Part of a small language model's weights: width 128.
Each number is 128 + 24 x the weight over its row's rms, rounded and kept within 0 to 255. Layers, rows and columns count from 0. The size above them is the row's rms in percent of the matrix's.

# layer 3 attention value, 64x128, rms 0.0598, rows 0-53, columns 0-127
size [ 98  94  93 109 105 112 107  99 107  98  92  98  99  98  89  99 104 108 103 105 104  99 103  99 111 105  98  94  95 103  89 105 102 109 107  96  98 104 105  97  97 105  95 101  96 101 101  96  98  98 104  95  94  98]
[[133 120  85 122 108 138 127  70 135 145 142 129 129 114 106 174 146  65 131 118 144 127 146 132 160 129  90 107 110 154  98 118 156 141 176 161 178 116 118 132 135 138 150 122 126 119 122  98 118 115  80 121  86 115 137 146 129 159  74 134 128  96 121 135 134 112 137 172  97 135 157 116 125  77 126 136 120 114 137 149  97 112 146 161 155 118 178 101 140 119 142 136 145 179 123 141 154 136 121 178 160 151 137 132 104  94 131 109 110 144 103 104 175 131 108 112  88 136 149 118  89 124 155 148 134 111 157 117]
 [151 116 128 141 104 129 166 144 106 142  83 135  96  91 117  69 134  76  94 180 121 136 112 115 178 113  95 154  85 149 116 107 119 109 123 104  95 130 152 108 176 136 123 124 161 126 102 142 135 189 126  91 150 107 125 124 108  94  92 118 125  88 151 165 123  72  89 127 137 144 157 104  92 104 122 142 165 148 157 146 154 116 121 133 120 129 106 147 124 121 153 122 131 109 124 126  71 122 123 142 101 114 116 117 114  84 117 127 160 156 128  98 118 121 150 102 142 118 120 109 146 125 150 136 124 140 137 110]
 [138 108 142 124 107 159 148 137 135 129 151 151  66 126 162 126 149 124 136 102 128 110 121 131 124 129 160 102  77 135 124 142 115 148 164 159 185 158 154 151 111  98 137  58 125 158 147 158 115 146 135 142 134 121 131  91 127 136 162 108 145 153 170 132 142 167 124 112 125 187 129 136 105 132 137 151 112 142 159 112 131 129 125 125 144 128 153 103  97 104  87 125 120 145 187 155 160 130 150 133  76  98 100 109  97 104 139 134 105 124 131 143 131 160 138 145 131 136 160 143  95 128 164  86 101 145 100 156]
 [130  91 122 146 162 107 127 159 108 106 149 120 134  74 140 105  85 101 160 132  90 114 149  94 118 145 114 138  84 143 153 130 102 171 137 150 131 170 126 156 155 129 138 135 135 135 109 137  79 132 131 140  49 108 127 140  82 144 110 147 146 148  90 143 143 165 149 155  87 108 111 114 110 109 160 124 109 149 135 138 154  72 118 120 114 136  99 130 138  87 153 127  85  83 124 120  82 110 164 115 133 158 100 133 108 138 136 173 145 138 129 152 151 124 127 138 133 143 136 107 134 138 130 125 153 142 160 136]
 [106 143  82 108 149 123 117 107 137 136  98 116 128 127 112 154 121 143 119 115 101 155 138 117  95 153 125 150 138  91  88 149  76 155  99 146 123 123 158 126 132  97 123 129 142 155 131  60  77 127 121 135 152 175 126 138 156 104 107 120  90 142 184 130 176 144 138 118  75  71 123 109 130 133 110 115 142 149 132 146 123 119 128 137  91 179 112 146 145 125 123 148 123 107 109 154 139 109 137 106  60 115 116 132 122 101 149 131 118 140 103 139 137 134 135 135 158 113 122 129 116 167 136 155 100 161  68 119]
 [168  83 118 141 123  99 156 113  69 121  86 132  99 134 133 153 108 128 107  99 143 127  83 120 118 101 142 159 161 139 119 108 122 152 151 101 143 118 108 146 137 112 132 110 102 112 180 156 166 129 150 114 142 104 117  72 125 102 106 149 143 149  73 137  87 125 127 132 151 135  94 133 146 135 124 121 150 132 168 118 152 157 120 174 100 111  90  99 119 125 135 115 132 160  92 118 119 145 115 122 139 127 141 151 129  96 123 140  81 161 119 131 100 126 125 147 159 169 179 144 111 182  97 125 125 141 131  95]
 [167 134 123 136 109 172 144 132 122 109 122 139 117 109 108 105 129 100 110 141 136  84 146 131 154 114 154 103  62 115 106 102 134 129 115 127 151 179 130 134 145 160 108  88 126 131  88 122 140 125 123 133 106 175 161  97  97 135 164  89 118 143 114 111 107  81 150 115 107 164  86  99 132 155 100 140 125 124 134 142 143 127 176 129 151 106 172  96 119 122 126 128  88  87 179 128 175 145 130 148 165 149 110 109 117 124 110 118  76 138 130 101 121 153 146 117  97 160 116 141 143 142 134 100 130  84 127 113]
 [147 183 103 125 123 114 119 133 141 154 137 125 139 119 170  79 120 140 176 132 129  85 102 120 137 124 125  92 124 103 128 130 100 126 141 147 114 146 151 185 130 126 137 144 143 115 117 153 135 116 160 125 132 135 102 168  71 166 105 171 136 155 131 116 105 130 128 145 160 113 139 136 116 137 125 114 130 151 128 148 126 143 139 106 154 122 108 126 149 128 121  98 109 103  98 138  89 117 188 151 142 150 162 168 153  91  91 175 102 131  95 104 145 154 126 162 122 151  93 140  72  82 111 118 148 149 136 167]
 [136 137  93 107 120 128  90 140 127 150 149 155 159  85 143 116 150 192 143 157 158  98 149  99 145 134 107 120  99 111 103 151  92 122 130 142 128 135 182  94 106 104 155 130 131 126  85 119 108 125  96 113 119 201 115 147 144 130 143 134 101 151 120 144  81  82 116 114 155 141 120 154 146 158 144 107  84 144 106 149 147 113 148 152  92 128 137 112 149 131 146 108 155 104 157 101 139 119 162 122 174 123 119 143 126 144 131  61 154 107 147 152  93 148 146 111 129 135 128 152 111 138 124 147 152 147 104 131]
 [ 87 144 116 126 159 116 138 113 124 132 153  91 143 171  90 107 109 166  95 125  82 121 152 153 128  92 147 136 118 126 128 133 122 127 123 128 136 153 108 150 187 162 108 146 135 107 128 132  95 195 133 137 145 137 124 113 158 136 143  98 165 130 100 173 157 133 148 154 131 119 113 150 118 152  97 113 132 146 137 141 137 117 135 123 125 111 111 129 118 192  83 105 151 163 114 148 118 152 180  98 123 121 168 163  94 158 128 154 163 134 164 118 120 113  91 149 112 106 112 111  94 111 135  96 105 165 153 133]
 [107 124 114 120 155 118 129 156 132 128 160 124 166 133  98 122 137 142 123 147  97 128 134 164 136 144 144  82 135 144  91 114 161 127 124 165 126 135 158 183  93 128  78 140 108 116 176 139 113 167  76 123 123 108 102 122 111 114 135 111  96  88 125 117 166 127 133 143 133  99 111 102 114 152  86 156 114 116 100 128 133 121 111 130 103 188 126 112 149 104 158 136 151 128 141 107 125 133 117  85 187 152  98 148 110 169  87 152 146 124 132 147 116 116 114 129 128 122 182 150  83 103 156 165 153 135 125 117]
 [121 126 150 153 163  74 114 133 121 121 137 133  91 161 144 141  75 167  94 125 125 168  99 138 125 110 147 111 112 135 174 179 119 152  98 119 134 175 134 103 179 118  82  97 114 136 172 143 143 114 121 112 103 156  93 119 124 143 158 133 102 147 134 146  88 125 127 100 161 138 100 140 121 134 139 141 103 153  83 119 148 105 145 117 156 125 151 154 160 146 120 124 125 155 154 138 133 152 128 161 138 114 132 101 131 165  78 104  98 129 131 147  80 129 130 151 116 131 128 106 123 154 158 118 182 116 103 141]
 [139 129 120 123 159 111 117 131 154  98 155 141 146  96 155 162  88 137 138 168 146 154 143 145  81 120 131 140  88 122 126 109 108 134 121 124 122 150 108 123  85 149 130  90 134 138 105 112 117  95 144 121 110 112 174 104 119 119 102 133 131 145 121  79 115  95 130 154 185 145 116 133 105 147 170 139 128 110 127 121 147 103 113 131 137 133 132 128 111  93  92 158 126 108  83 133 104 109 150 129 152 136 104 156 156 106 166 141  92 144 180 120  66 115 188 120  92 114 163 105 120 171 103 156  99 118 144 124]
 [171 128 123 117  64  99 126 145 128 129 125 103 129 129 151 127 115 131 110 134 115 120 111 110 121 173 135 145 118 114 156 160 152 158 142 161 164 123 122 155 138 204 147  99 139 141  77  96 147 110 145 131 151  99 124 120 113 160 158 112 132 147 105 119 137 133  91 127 127 151 142 141 123 174 167  87 144  95 178 144 132 132 119 145 132  90 114 160  99 117  79 147 115 123 134 128 124 128 127 114 127 136 125 155 162 100 137 138  77 163 119 111 116 113 145 174 134 122 149 124 136 176 155 149  97  77 154 149]
 [ 75 120 142 123 120 119 117 116 121 146 118 188  98 116 112 109 117 126 157 145 121 127 165  95 130 146 109 154 111 121 140  93 172  83 133 149  82 102 148 152 113 145 136 105 132 151 152 153 164  83 123 155 176 146 124 166 115 139  89 155 128 139  88 148 107 111 120 140 118 146 136 143 182 109 103 115 149 133 106 104 132 135 143 173 162 144 143 142 111 137 127 137 104 111 151 123 152 102 146 165 174 142 107 130 112 136 107 130 133 115 141 131 153 121 159  99  81  97  67 130  93 165 109 137 152 123 105 109]
 [131 133 122 146 117 108 130 134 144 161 153  99 138 104 105  99  94 104  63 129  82 130 117 160  96 121 136 143 120  94 107 155 123 114 153  70 163 132 143 115 126 103 120 168 143 113 109 139 138 117 133 101 177 134 108 144 143 147 120 152 102  85  98  98 141 149 160 113 109 101 121 124 122 146 131 118  85 156 114 122 123  84 121 130 101 155 104 123 139  90 128 122 170 107 147 150  81 120 120 155 124 127 150 151 140 115 155 153 141 129 177 176 147 103 112 107 158 122 133 185 116 118 103 116 100 140  77 129]
 [161 161 108 136  94 140  89 154 145 130 103 178 120 114 126 150 129 162 119  85 146  93 140 142 153 131 152  88 150  96 150 149 127 144 140 147 128 150 123  99 116 158 147 146 119 155 127 134 163 138 152 143 102 135 117 108 153 144 132 125 111 162 116 140 100 113 110 118 129 183 108 156  86 112 176 176 130 153 151 113 100 116  92 134 117 135 121 137 107 122  92  87 122 145  96 141 145 124 140 125 144 109  88 134  85 120 111 129  95 128  84 124 132 103 129 158 126 157 122 113 143 133  95 203 162 101 113 165]
 [149 126 127 106 132 177 118 158 136 106 179  96  77 100 113 142  84 131 156 149  73 139 147 176 149 138 136 147 134 127 137 152 119 158 112 108 127 138 112 151 128 105 129 102 119 122 148 127 150 115 111 108 168 142 162 151  62 145 135  99 126 138 103 133 143 122 151 127 100 106 126 121 148 116  74 121 129 144  92  96 163 143 163  91 144 132 116  85 136 106 129 129 138 139 131  93 110 129  79 127 115 141 158 145 124  91  83 147 138 139 134 116 117 117 124 142 162 192 147  97 143 114 131 115 133 150  80 131]
 [128 136 192 128 129  97 159 135 114 120 174 108 164 144 104 155  85 129 134  91  80 156 136 177 169 132 157 115  82 126 150  99 128 178 152 140 123 160 112 104 135 114 141 122 167 100  94 112 114 115 122 159 114 109 113 203 109 118 165 151 164 117 135 137 116 113 124 121 153 125 124 144 108 138  74 157  97 135 149 152  82 115 125 108 138 122 112  98 127 136 127 112 139 122 144 162 117 137 132 146 155 119 120 121 114 106 109 106 133 119  84 105  96 152 163 151 101 159 143 141 116 124 134 121 119 147 127 159]
 [ 91 139 118 157 125 112 110 134 139 172  96 117 158 113 132 123 107 136 152 156 118 109  99 104 104 112 133 128 132 141 151 158  94  84  80 108 131 147 110 107 122 141  96 163 130 165 142 129 104 139 124  96 141 164 169 129 104 117 143  80 109 139 131 109 153 154 105  96 114 147 121 138 145 117 167 130  99  85  80 158 151 138 157 139 124 121  72 130 142  95 175 117 121 144  92 137 119 124 112 133 152 141 138 153 134  96 156 107 131 117 145 123  68 128 133 139  94 136 164 145 151 113  88 172 138  73 136 122]
 [ 88 195  75 152 143 160 131 155 128  96 133 102 117 115 118 128  98 141 113 110 125 118 144 139 148 141 140 151 139 129 148 110  99 110 123 136 142 115 130 143 125 182 122 160 124 123 142 125 128  99 134 162 108 137 156  79 103 147  74 121 141 182 113 118 117 101 139 179 123 140 103 126 116  98 164 129 113  65 160 122 112 159 139 152 108 161 118 155 145  93 112  90 114 106 122 141 136 137 128 119 113 114 103 162 114 135 105 135 130 109 122 146 104 122 120 219 106 131 155 110 138 155 130 127 124  94 128 133]
 [119 139 122 126 175 135  99 133 151 117  91 131 122 123 105 112 160 108 119 130 148 107 161 131 158 137 129 154 110 134 145  89 136 160 101 108 100 127 118 150 145  72 128 100 107 111  83  84 121 175 125 120  94 152 120 129 109  64 139 182 166 142 106  93 123 119 115 119  85 131 115 137 144 153 151 105 106 120 144 101 163 137 136 143 106 104 131 148  94  82 129 102 129 152 100 142 134 143  99 102 123 178 123  93 114 140 123 161 139  91 135 104 128 110 154 137 114 119 164 146  95 161  91 137 143 109 146 169]
 [140 122 127 140 143 160 100 122  94  91 115  99 149 146 129 136 111 103 121 142 116 105 115 108 124 126  93 137 107 183 103 114 152 114 162 165 138 168 109 162 139 120 156 118 153 148 170 104 122 105 172 168 105 119 143 104 128 165  93 141 116 103 129  91 148 102 105 143 151 113 139 124  89 116 131 123 137 171 186 141  92  90 119 137 117 108 105 170 122 124 174 145 116 132  99 176 122 124 156 184 123 177 142 121 122 151 134 141 144  98 107  98 129  89 122 121 164 146 129 139 137 121 157 119  87 120 137 129]
 [125 112 121  97 117 110  80 128 115 156 154 122 141 148 132 127  72 117  73 117 145 162 121 157 171 147 166 144 125 120 155  72 149 156 169 140 141 107 143  93 136 119 140 120 130 166 137 137 131 124 120 157  91 123 108 142 125 164 145 152 146 103 169 152 139 108 126 119 119 165 140 120 130 107 112 152 117  90 169 113 130 112 152 128 159 137 163 100 160  72 120  92 133 142 160 111 134 153 145  72 149 135 158 127 155 161 114 153 124 123  94 140 119 163 139 166 119  96  93 144 108 123 157 153 123 145 127 111]
 [125 139 136 158 102 164 150 112 137 116 133 102 128 124 137 139 108 126 138 139 122 145 123 106 132  87 165 120 110  93 167 153 111 131 144 120  95 138 152 126 144  85  89  85 126 107 121 140 149  97 110 146 141  53 133 129 124  81 120 137  88 172 119 119 125 193 124 126 147 111 110 162 137 172 103 144 154 144 156 105 139 114 136  67 142 112 109 120 130 167 113 147 150 127 160 182  98 129 142 156 135 115 101  98 133 127 135 142 163 150 105 112 101 108 107 148 139 172 105 123 125 128 139 137  77 138 121  97]
 [172 110  97  97 152 103 130 140 102 164 129 112 136 157 124  74 154 130  97 102 187 140 144 141  90 144 143 162 128 122 160 135 173 156 106 112 153 109 124 150  97 125 117 118  90 134 118  98 114 136 155  80 111 168 109 149 156 128 153 165 102 120 113 124 108 146 108 111  81 137  73 130 162  83 125 128 125 142 157 106 142 143 124 106  98 107 121 129 117 147 132 173 169 110 128 150 103 145 150 128 117 107 141 137 129 101 148 128 146 111  95 133 171 151 161 152 141  98  98 117 121 116 128 158 101 163 118 120]
 [127 122  88 114 117 124 124 101  87 112 108 102 122  96 150 114 113 108 111 124 142 152 139 127 131 150 118  87  89 145 120 129 189 166 125 151 136 129 110 137 168 116 140 158  80 142 156 140 112 120 114 120 136 131 136 168 120 135  94 106 130  94 124 128 107 112 108 120 161  98 141 146 135 126 108 121 133 107 140 112 121 115 106 125 180 195 127 120 111 141 126 169 195 137 130 129  95  95 105 114 176  84 130 125 105 160 170 115 132  78 167 137 159 105  91 128 134 107 120 160 103 104 157 119 110 107 159 129]
 [126 119  87 107 154 139  95 149 124 107 134 106 140 114 126  97 123 130 127 103 137 163 114 136 146  85 160  91 156  87 129 144 111 107 157 124 118 149 114 124 122 120 178 105 129 123  84 130 136 149 133 114 134 105 107 173 129 164 104 126  78 102  91  93 117 131  92 115 110 172  92 114 152 138 159 136 123 132 129 132  89 130  98 131 127 185  95 111 104 106  81 149 140  98 150 140 131 137 165 143 106 126 123  92 126 154  85 111 150 121 130 150 109 105 156 125  87 129  99 100 150 155 133 114 145 152 193 116]
 [100 126 100 131 104 140 161  87 136 154 167 143 123 144  72  91  93 141  84 121 141 106  77 171 164 130 119 156 102 110 102 113 111 125 146 115 161 105 119 134 135 139 138 144  90 123 135 129 102 129 110 128  86 125 153 135 159 155 155 101 172 139 143 159 172 136 138 113 119 115 167 147 129 136 125 177 115 108 142 111 157 134 125 141 125 115 126 159 153 139 143  96 162 131 115 154 156 122 107  86 132 124 129 140 123  59  97 135 148 124 115  90  97 121 156 101 143 117 159 131  87 163 128 120 154 132 168 115]
 [116 108 144 144 120 105 118 139 117 123 164 122 117 143 179 117 134 110 133  80 163 134 115 143 151 165 142 135 128  46  97 111  87 150 124 155 133 102 124 103 143 119 107  89 112 119 101 144 141  76 108 154 103 128 117 121  91 124  93 122 140 137 115 120  85 140 133 148  87 142 146 157 139 143  82 144 158 163 155 173 130 121  98 163 111  84 143 151 130 160 113 144 131 132 106 134 101 142 110 106  79 164 119 148 143  85 141 140 120 154 131  96 129 113 181 146 124 106 118 119 161 115 125 161 128 106 131 128]
 [ 99 131  88 178 136 126 105 117 135 123 137 109 108 167  88  95 126 123 140 136 125 144 118 156 106 138 124 122 101 157 151 126 123  84 184 156 140 147  94 134 144 162 144 122  99 134 178 121 172 160 114 156 137 147 119 144  94 131 114 167 138 110 134 133 125  85 102 105 126 141 145 142  53 136 102  92 146 121 172 107 144  73 118 105 109 126 142 136  93 122 177 105 107 141 125 119 112 112 143 133 144 114 137 149 101 127 127 116  69 160  92 164 130 128  96 121  98 126 127 124 107 142 140 141 157 115 149 109]
 [137 162 109 102 125 128  98 135 160  98 120  94 125  95 137 115 156 134 148 112 106 139 122  88 193  83 118 147 108 114 108 105 121 174 113  91 118 185 138 145 101 128 140 148 139 124 111 149 141 119 152 164 115 166 102 110 107 136 104 112 118 140 120 120 110 153  90 115 146 125 133 140 132 119 127  96 168 169 151  96 108 123 121  97 150 128  84 117 107  85 152 148 159 100 139 138 169 131 139 150 104 128 163 123 167 116 134 161  97  85  91 138 164 117  87 113 110 139 124 135 151 146 129 180 146 112 136 102]
 [115 106  94 148 170 122 105 150 134 166  90 113 127 130 131 119  97 147 118 174 114 150 138 141 134 141 170 136 124 159 147 125 117 138 115 124 129 147 123  86 108 118 166 122 125  98 164 127 145 141  80 123 148 136 180 129 132  78 118 154 110 125 134 151 157 127 129 178 146 119  89 138 140 107 137  53 163 104 135 131 146 140 125 114 144 108 109 139  85  95  89 108 124 122 115  65 134 146 131 114 134 118  95  98  91 119 119 137 151  80 137 127 203 131 114 126 121 157 142 120 148 136 104 101 142 120 132 119]
 [123 135 101  83 130 135 102 124 106 113 174 127 115 106 108 142 151 165  98 139 143 102 109  98 126 181 111 162 124 125 127 129 112 120 115 104 117 123 142 110 168  88 129 116 142 134 129 158 110 179 110 100 134 147 103 115 120  93 152 110 137 137 106 104 151 115 138 132 106 120 132 121 169 130 132 168 138 134 180 148 144 168 105 154 115 121 101 187 184 162 118 132 135 160  99 158 115 104 153  83 122 116  90 104 180 140 110 117 176 114 134 152 154 126 169  93 126 122 143 140 128 144 143 159  97 139 127 100]
 [149 107  86 147 148 152 138 154 104 148 139  54 134 144 139 147 118 122 119 133 129 107 144 146 141 145 161 166 134 148 114 126 112 115 120 142 139 139 145 149 130 160 127 179 140  71 139 119 170  95  95 104 114 148 145  88 125  60 146 104 166 108 117 121 109 159 109 133 157 110  93 113 146 121 158 163 162 149 121 119 152 161 141 112 106 172 121 117  80  97 134 145 137 120 114 115  99 136 156 124  98 123 142 110 176 114 112 127 103 122 160 173  86 151 144 119 141 120 112 116  98 164 125 117 126 102 118 116]
 [ 85 131 171 112 156 152 152 121 119 185 146 116 142  85 131 169 152  92 132 143 122 124 136 131 141 129 121 141 101 106 108 134  91 148 119 122 138 106 118 167 151 127 155 107 120  78 156 120 117 120 128 129 119 174 155 131 141 107 116 151 113 124 118 166 128 184 127 109 108 123  88 109  96  96 160 137 125 110 112  91 135 116 115 107 143 104  94 144 114  87 165 162 154 105 180 145 138 138 146  72 127  86 143 125 114 134  67 130 144 133 138 158 133 126 152 143 112 168 135 125 103  85 157 154 143 139 118 117]
 [147 153 130 127 100 131 100 165 146 116 129 118 118 119 151 123 138 112 155 172 115 106 123  94  92 124 182  99 113  79 132 130  78 102 159 166  97 142 138 134 143 161 123 166 106 115 149 118 136 155 146  89  93 154 137 129 144 162 125 135 143 130 114 167 125 125 134 121 150 143 120 118 153 101 130 146  69 112 163 108 125 103 152 140 151  93 115 109  53 111 154 155 120 136 105 105 158 116 178 177 135 108 130 141 135 141 112 109 120 130 124 116 147 145 153 157  90  91 134  99 170 145 118 143 152 122 148 125]
 [ 97 116 116 116 140 170 124 155 130 115  96 121 104 134 101 173 146 182  86 154 155 112 140 156 133 138  88 112 103 171 108  95 140 129 110 116 129 146 156  89 165 121 112 151 141 154 155 169 117 118 116 125 162 127 133 139  91 117 141 188 121 147  91 133 166 136 112 125 136 144 148 130 128 161 145 122 123 157 120 183 162 155 174 156 148 125  92 127  97 141  96  95 104 107 104 111 104 109 112 173 145 116 106 115 126 113 122 154 119 173 125 129 121 140 100 113 143 115 147  97 115 119 107 153 106 155 139  85]
 [162 106 149 161 113  98 112 133 137 137 125 129 122 140 147 146 129 121 139 144 121 100 101 130 123 135 144 115 164 133 161 104 112 100 131 130 139 123 115 149 158 164 149 125 133  99 122 114 130 132  92 123 112 192 129  93 119 114 123 128 154 153 131 109 125 103 142 176 126 141 145  66 152  92 133 138 105 179 160  60 132 122 120 133 154 157 107 141 121 158 143  49 140 161 157  86 134 131 139 136 107 128 131 150 115 140 115  95 139 131 132 117 151 161 128 119 136 127 137 152 114 123 196 117 184 101 171 144]
 [161 140 131 125 164 145  95 162 114 171 133 121 118 135 145 135 137 137 130  94 113  95 141 134 119 113 130 133 126 132 115 168  99 147 105 126 173 146 133 128 139 169 163 131 138 128 126 136 122 187 139  94 127 132 108 134 119 107 134 162 124 187 136 109 137 118 125 149 158 119  96 110 153 105 135 112 112 119 145 134 190 147  95  77 117 177 146 150 126 151 144 101 143  87  79 148 147 157 101 153 134 111 102  82 161 104 139 121 181 136 167 130 156 151 140 108 111 125 148 128 140 140  82 149 130  86 156 147]
 [153 120 112 140 130 122 165  96 121 131 138 104 131 133 180 109 105 118 142 109 204 107  99 131 100 163  94 132  98 179 154 149  99 150 123 149 148 117 140 127 142 142 122 123 167 120 124 105 150 155 131 136 121 164 127 130 106 135 129 148  92 149 133 138 131 113 137 153 158 122 107 154 155 134 125 152 122 123 110 142 182  77 122 160 166  90 119 136 138 128 160 102 137 125 149 101 148  96 132 148 124 165  69 184 121 207  92 157 158 112 147 151 118 133 114 108 142 127 118 130 120 121 129 138 139 120 149 147]
 [152 136 119 115  97  96 153 143 138 184 111 150 156  95 149 146 112 115 122 127 115 174 126 137 123 109 142 111 167 136 149 146 146 135 136 169 132 157 122 157 149  92 124 123 103 113 155 161 136 141 151 140 108 108 187 179 134 128 181 149 152 120 150 120  78 124 100 131  98 107 147  99 116 108  98 124 115 143 108 152  86 134 135 116 130 106 157  91 151 139 106 125 139 163 126 130 122 118 183 126 141 125 114 143  97 166 127 142 162 127 174 141 119 181  71 113 136 109 148 126 146 147 138 117 103 128 105  88]
 [125 166 116 121 132 140 144  82 111 151  93 105 107  88 138 178 150 133 117 105 124 167  95 135 159 141 155 125 101 141 163 151 151 120 211 121 129 135 123 138 132 126 123 145 157 118 139 140  71  68 139 141 148 106 132 129 173 144 162 118 130 129 135 105 153 120 141  97 142 138 153 154 142 136 144 143 108 151 123 143 174 156 102 104  77 160 103 157 115 158 108 127 100 142 140 123 124 155 145 115  99 110 180 165 140 149 152 120 113 110  94 126 112 113 111 107 129 122 119 168 145 126 138 108 134 122  80 131]
 [130 113 139 182  81 118 120 135 117 118 109 148 126 141  95 114 132 143 135  99 125 120 162 156 109 158 148 131 135 151 140 149 144 119 155 120 158 114 118 109 140 119  98 132 133 121 123 148 194 139 101 140 129 124 105 102 106 144 156  77 132 147 171 159 137 157 142  91 102 135 132 115 142 119  84 118 116 127  82 143 159 130 107 110 135 138 132 178 124 117 137 141 134  99 155 126  87 115  82  80 133 128 138 106 140 126 161  75 167 160 174 105 163 114  89  97 170 149 150 116  90 124 109 123  86 126 139 138]
 [ 93 114  93 134 161 123 175 115 161  97 128 130 127 133 151 130 143 141 146 112 154 106 141 119 153 100 149 112 127 191 104 110 128  88 130 123 118 103 142 125 137 150 123  97 115 151 151 148 115  76 135  95 142 144  86 122 128  67  87 152 164 129  98 139 147 171 119 113 123 133  91 115 115 140 117 107 179 158 161 153 110 149 137 136 133 131 163 112 164 165 118 149 139 122 144 124  91 114 126 113 162 133 126  90 125 176 151 121 123 109 131 115 165 120 127  98 147 160 131 132  80 171  99 156 143  97 133 150]
 [138 136 100 123 137 132 176 151 130 171 101 134 127 175 168 138 117 113 166 167 147 109 127 148 134 106 120  81 123 137 148 109 137 118  96 150 121 122 129 114 174 165 117  95 139 126 106 146 154 139 101  79 123 159 120 158 150 135 159  92 141  93 164 118 116 128 113 159 183  96 124 103 137 152  77 176 113 154 122  89 139 123 131 157 111 139 163  85 129 138  83 160 131  97 122 134 126 171 107 155 127  90 156 118 131 153 119 132 104 130 159  88 158 144 114 128 111 134 146 132 140 139 157 126 150 139 123 146]
 [118 151 153 115 142 128 133 127 129 152 124 138 142 115 143 119  91 175 153  96 124 138 129 117 128 180 182  96 100  87 117 182 129 107 149 160 131 128  94  79  95 118 139 132 154 116 129 149 131 105 133 151 120 127 144 106 142 107  98 146 151 111 109 159 133 180 127  96 176 108 147 122 102 113 153 121 129  94 120 132 143  92 156 131 104 140 124 167  95  81 122 111 131 174 146 150 128 159 126 152 120 173 142 149 112 172 133 108 123 160 138 146 108 126 127 115 186  72  95 125 120 112  96 141 125 124 117 129]
 [128 154 114 190 120 154 110 127 119 162 159 153  60 102 147 119 179 138 119 154 123 158 129 133 161 102 174 137 139 125 106 132 118  96 111  86 142 161 144 118 129 160 127 106 113 149 141 100 129 119 117 116 116 133 108 128 147 150 118 102 119 124 150 181 139  96  74 165 140 151  90 135 118 156 123 122 110 146 111 150  90 136 132 110  86  87 116 137  90 133 154 119 122 138 126 149 175 106 117 146 145 191  97 119 136 152 151 143 107 138 152 124 124 142 124 127 149 173 128  88 115 123 138 166 122 134 107 105]
 [144 150 145 148 121 148 135 131 154 165 145 140  76 173 153 132 145  74 149 195 130 111  92 118 157 123 120 119 105 126 146 102 117 104 124 143 189 136 143 157 156 117 117 136 119 141  72 133 177 125 149 162 114 134 133 131 148 158 153 105 112 122 143 153  85 117 131 109 187 125 102 128  98 118 131  89 154 148 113 117 103 128 139 135 121 167  97 166 113 133 138 122 126 153 165 111 116 124 152 152 124 118 106 116 123 103 168  79 155 124 112 117 128 148 106 110 128  73 129 119 136 158 100 135 124 121 104  97]
 [131 149 160 175  97  83 141 149 139 145 110 124 141 109 141 115 102 123 147  99 139 134 169 128  99 115 143  91  98 139 101  85 135 130 114  82 130 114 144 103  99 123 126 121  96 169 119  97 117 131  92 118 104  92  95 141  95 115 133 170 143 145 116 158 137 165 138 104 120 166 126 104 106 153  84 121 110 171 124  88 121 106 147 145 112 158 124 131 152 147 109 121  99 147 113 152 117 112 151 100 139 124 124 159 135 124 104 156 123  58  84 118 140 105 158 124 148 103 131 108 155  84 119 108 128 116 128  73]
 [105 139 150 123 158  99 152 121 125  81 120 130 132  94 136 100  94 132 144 114 131 129 124 206 145 132 150 137 164 148 111 118  87 155  98  97 121 106 137 151 110 105 163 152  66 107  89 175 121 106 144 137 125 123 139  94 106 134 127 118 124 145  73 104 110 129 145 159 172 158  98 113 157 148 147 123 146 131 118 129 154 106 178 137 149 151 123  90 110 129 156 178 111 106 125 113 120 116 149 140  95 106 146 150 124 139 100 120 127 123 109 119 162 151 140 163 148 113 117  95 120 143 159 162 147  93 107 137]
 [113 164  98  85  76 122 147  95 138 109 140 145 130 183 150 141 103 121 157 121 116 170 122 129 148 173 113 118 174 150 157 127  91 152 147 130 151 117 105 141 105 137 100 146 119 127 161 143  88 129 138 152  93 137 109 118 145 117 147  91 125 142  69 116 135 102 117 157 135 153  96 116 114 122 137 125  96 133 121 126 138 134  99  97 137 108 105 174 133 160 122 101 134 127 130 161  95 149 137 158 130 128 168 138 146 145 139  93  94  95 174 165  96 119 116 132 122 139 136 186  89 127 120 141 175 122 130 146]
 [133 155 168 154 110 148 114 130 154 131 153 169 135 110 117 115 121 159  80 118 137 154 142 135  97 144 156 143  71  95 133 113 122 121  89 118 136 117  91 135 145 123 148 140 151 167 168  91 123 131 146 138 121 136  66 143 105 150 103 110 126 117 112 162  84 124 115 123 164 165 140  94 156 131 105 153 110 141 150 178 101 137 117  89 148 124 126  98 118 109  86 112  84 139 139 123 170 158 150 127 102 148 106  83 140 121 146 146 119 147 131 144 148 126 179 151 163  97 161 144 103 147 155 120 125 127 118 116]
 [102 137 124 127 134 167  72 124 122 143  97 181 130 167 151  92  87 163 108  91 105 177 155 145 101 159 158 151 121 118 156 152  78 138 135 150 184 114 158 116 131 115 157 136 137 114 129  86 130 130 136 119  90 115 145 145 123  83 143 138 120 104  99 132 125  98 144 101 151 158 122 140 111 180 159 140  84 184 137  97 137 149  96 142 132 121  91 133 128 156 119 112 122 128 161 133 125 121 120 143 118 129 107 108 184 144 129 115 113  99  97 127 131 155 133 116 111 149 152 118 114 116  95 157 119 136 137 132]]